config.toml
n_kv_head = 6
head_dim = 64
d_mlp = 768
vocab_size = 12275
norm_place = "peri"
init_std_o = 0.00751
init_std_down = 0.00531
lr_mult_down = 3.0
warmup_steps = 84
decay_shape = "linear"
final_lr_fraction = 0.05
z_loss = 0.0001
Each number is 128 + 32 x the weight over its row's rms, rounded and kept within 0 to 255. Layers, rows and columns count from 0. Numbers have three digits each. The size before them is the row's rms in percent of the matrix's.

# gate: layer 4 MLP gate, 768x384, rms 0.157, rows 633-637, columns 192-383
# up: layer 4 MLP up, 768x384, rms 0.173, rows 633-637, columns 192-383
# down: layer 4 MLP down (transposed), 768x384, rms 0.473, rows 633-636, columns 192-383
gate633 102:140118078095141142093020033147182150120184125123151146171220190117153110124074148127191138193137140167174127127152136106140131110151092117138097158149205203124122129107107075083173198108127139111121129106157166124147137064115145150140148161119134083114125128099142157118155113113121142158120131138142014156175161128103126091158134098123108156142090079142132141037085131128109156156108123154092148096131101085120111090065189137107135105121146123195158146089145146133110113117117168150093117170110084149173143104129188110163188146137102067155130115125106146152109172136101144130
up633 090:146134178129118131095074116123157113079154149137078153119173161108152178111099131144137144150130116094146136137129156139173204101095160153146161169114156169120103151150067148151158157196172107112144171147084084119112126133110150170135068117168214157162056130145105096133153111095132215171133148160169018128147116123092174137113090162146081151110061118079120138016135128141170154128160108132128153061028093054193142143105174079097095129140123144113166134159131176095129094085132166186140170153111129192120117119114128123168204107143101150134150157123157123159173126085111121139
down633 094:142062090108141141155191128115075130147112134135168108153050136118099160102160149122106114084114146100079112106125059084095118122116135121083136124140121030153144108141116135097134085094132139155166115153109101112153130161192105081125145079131067141085141146098126122097121151110076055093097116127132245124129085196132119136117158143139181069119161131137130147176113122110084152117155141169126076136132114194124113151136112139109132154121083130123104140147091068114118161124074096108117178139144111049138149107153101107159108113155124155119087145107150151116148091165152141139
gate634 105:126191099088123108079142152064099194159166121128138136175156156149122159184069107160066138145137096075083156137169164143037166123181141085184154130164154149173148161072157125121183150116112128062139130105084084143099172158174082143193104105142175116110143147163117107118153077137084157142097092153134163063090117131174170185122139160110083101105069119143180145103129096140159172138113091169133150103168102143133164110089149136104135128100156104081159141122051106161110116126137120119107203192137092116123137178138145056150113088181140102061122137172095093079177108162145142170
up634 102:196142083139040078091186135096054145134152174152156078168098114121188136101165126173106084115132088115141080102134119144118100089133136133142133108161100106129171141172191074069100117147107111165146134119189151117108100104130122133115176123122138106132186128126119100158209065165086126209091136129132093123151129123083077125160091089114091145101131127167164150103131151129100096136169139134163158081078145140099142127130156103103122127096146125165188113122167141120161158142152124083119178092169129144087117109213096111141125220109168180075168172091152176075143126108130112102
down634 098:187087135131147158152105145121153088110092110163116100152146075133140132049193122140105128102094162104151149122169137107134167165095156108122075109166094096168139131095074047103105099140119132164155125160108134098118179122111109111102130149160143127127111096102124089118090132133148150148143129093151138131135119154132078172172091147121025109095155110176104156101079105063129141172103085128119090131119143167078161113142136134118110119115123133088094137174111123070087121092122100099126088136108139094195130103095143165140141165201141192096167170112160155145126129107138160112
gate635 100:143113136106091188147135126139187152140148113085118090143108134108162154126122165096172095113126159099106133112127086105107189169145086117139051103123101139098206139113119171163108096070133121067154151155139168133187172171150143108157072139151106171152129094137174149142124067113167144133183138176149134109145089116142136121109187096132124100159165117068109084132076119106111153113086125119097104054141125151106120133113145145105137092140168157134085166129175143078122102132113157083102097138086151174137115080064148078134134108103162164173093147150165165167125134156132145139
up635 098:130190120073104133148101166169119142087145113190121140110135106156136145174111130129144065112102110110128162174156119154134131144129177149133136089159148091113163101109150164108117118157088107108103161108112133174115141105132125094170139075164089172140162152121156108123194139083139165130120107166080123155163114124129139145160127074133125102131150090057124069129138101164187197170125072172171088074129178110139077151154174097181146176114136140202130131161151120172100135243195134118110106120112123157150119145091139112111167119115142121130142112174144108122094136104073144117
down635 103:131108150114141103117143121165141151115145131146134097126183132115147125193170068163149151137100084140158148152051095104045098148172228101089099118109138110172158161158141154070164156196128051162160104140125127163119141052130155112118109156148151134133154164146154091172135143137179115098126104139175127119137123150097142107137154170109135101114137182160121185143085161140145143108140162116198197210134084102125083128171138101112162121086074124122157128132124155123151139148124144121198095138115104108120151189186122193102150154134156108152083103074151126082088102136112135128
gate636 101:120097163182127126152105135090092195142124142085140128137143125111111102116118143120123089166132159125138114156068087123093151089137088147110057061084108155156160145151098218081123124096159163155158154139171164107132125195107149144175130164152134154083177120110106113195115094171224111146115094137089159163137160168127119165122122130097116098100144154145081158093107113172153121172160162110106115107124098118145133128134119166095125138129149133136116151121142155079079141123126101134173155100073135130181131138120143134078106097111117119088172191111149146144098152150098117142
up636 096:160127133154130128182147131133101079136109166158126128144105128100132149142125141145106124115133137107175101082123172130155113114071089107159103129179083195158069164139115119057154112154169093106143154124123096133142126146108087140127131201110077123105106119067098086143105157092108136140130133193175182112148123135145151128128071122140170106084183110056185127112124136183112134117136137151122069133072101110115190147071142123124050104117146110166153118132140140111149152027165096120128177107115087122164093122126101145188124133115151119181082131098107090148147107132192148139
down636 100:149151153223139164141117143122170109112104162150137121144158107120136169115147081082162089156148139120176130157136126122121148086145130096112173148132101071081119099116089138155149152120091113188154054125159119150145167079169180169091117141081144135126131108081028144129070119090122142101189121155169113147135125101109087080122190134113213157066131091170130156116096109132140063087083126121126143142150108095116125120100043112127065106141133142123098095122152168103191173109170155162134143132142116177077151109179132138086137118095156169115175125161100135127173121152133139066
gate637 102:151167174092205130138048125103102097144139062095071109158100119116131137153115136100139153164078142119141120142162096123123165158114160134154157075167077166181116136164120111141129116158146142117143149213166158049098151104113108106170083199109105144110068124082200163121096086134141093162101137049119183167174133120119108131143144127162106171075140137112143143117180164170151074051108163138180186094132150062141147127112102121110156070150165135125114125089177154123138106118174150143119153096116132105192119083094144163116088188133107100101183113108144122132118052133127146149
up637 106:120159130152114175174152131110118164172145176152133129164158077088146126073099148151068157133121113101109167162146112171133126089159092112115147104132061148172137173155118125177119141112137111189066062108143099075072145142148123121209126132135088209144104092142126091180092118141160181148151160127188089162119121180126142138106059149107201125102095162137143119100106126173171139140127054122149100153094160137148107113128121156138195127144172157117156137152116077136153157094089058171222111133043084131154086131135140139152074117192127163100130138117110102157144151065126142063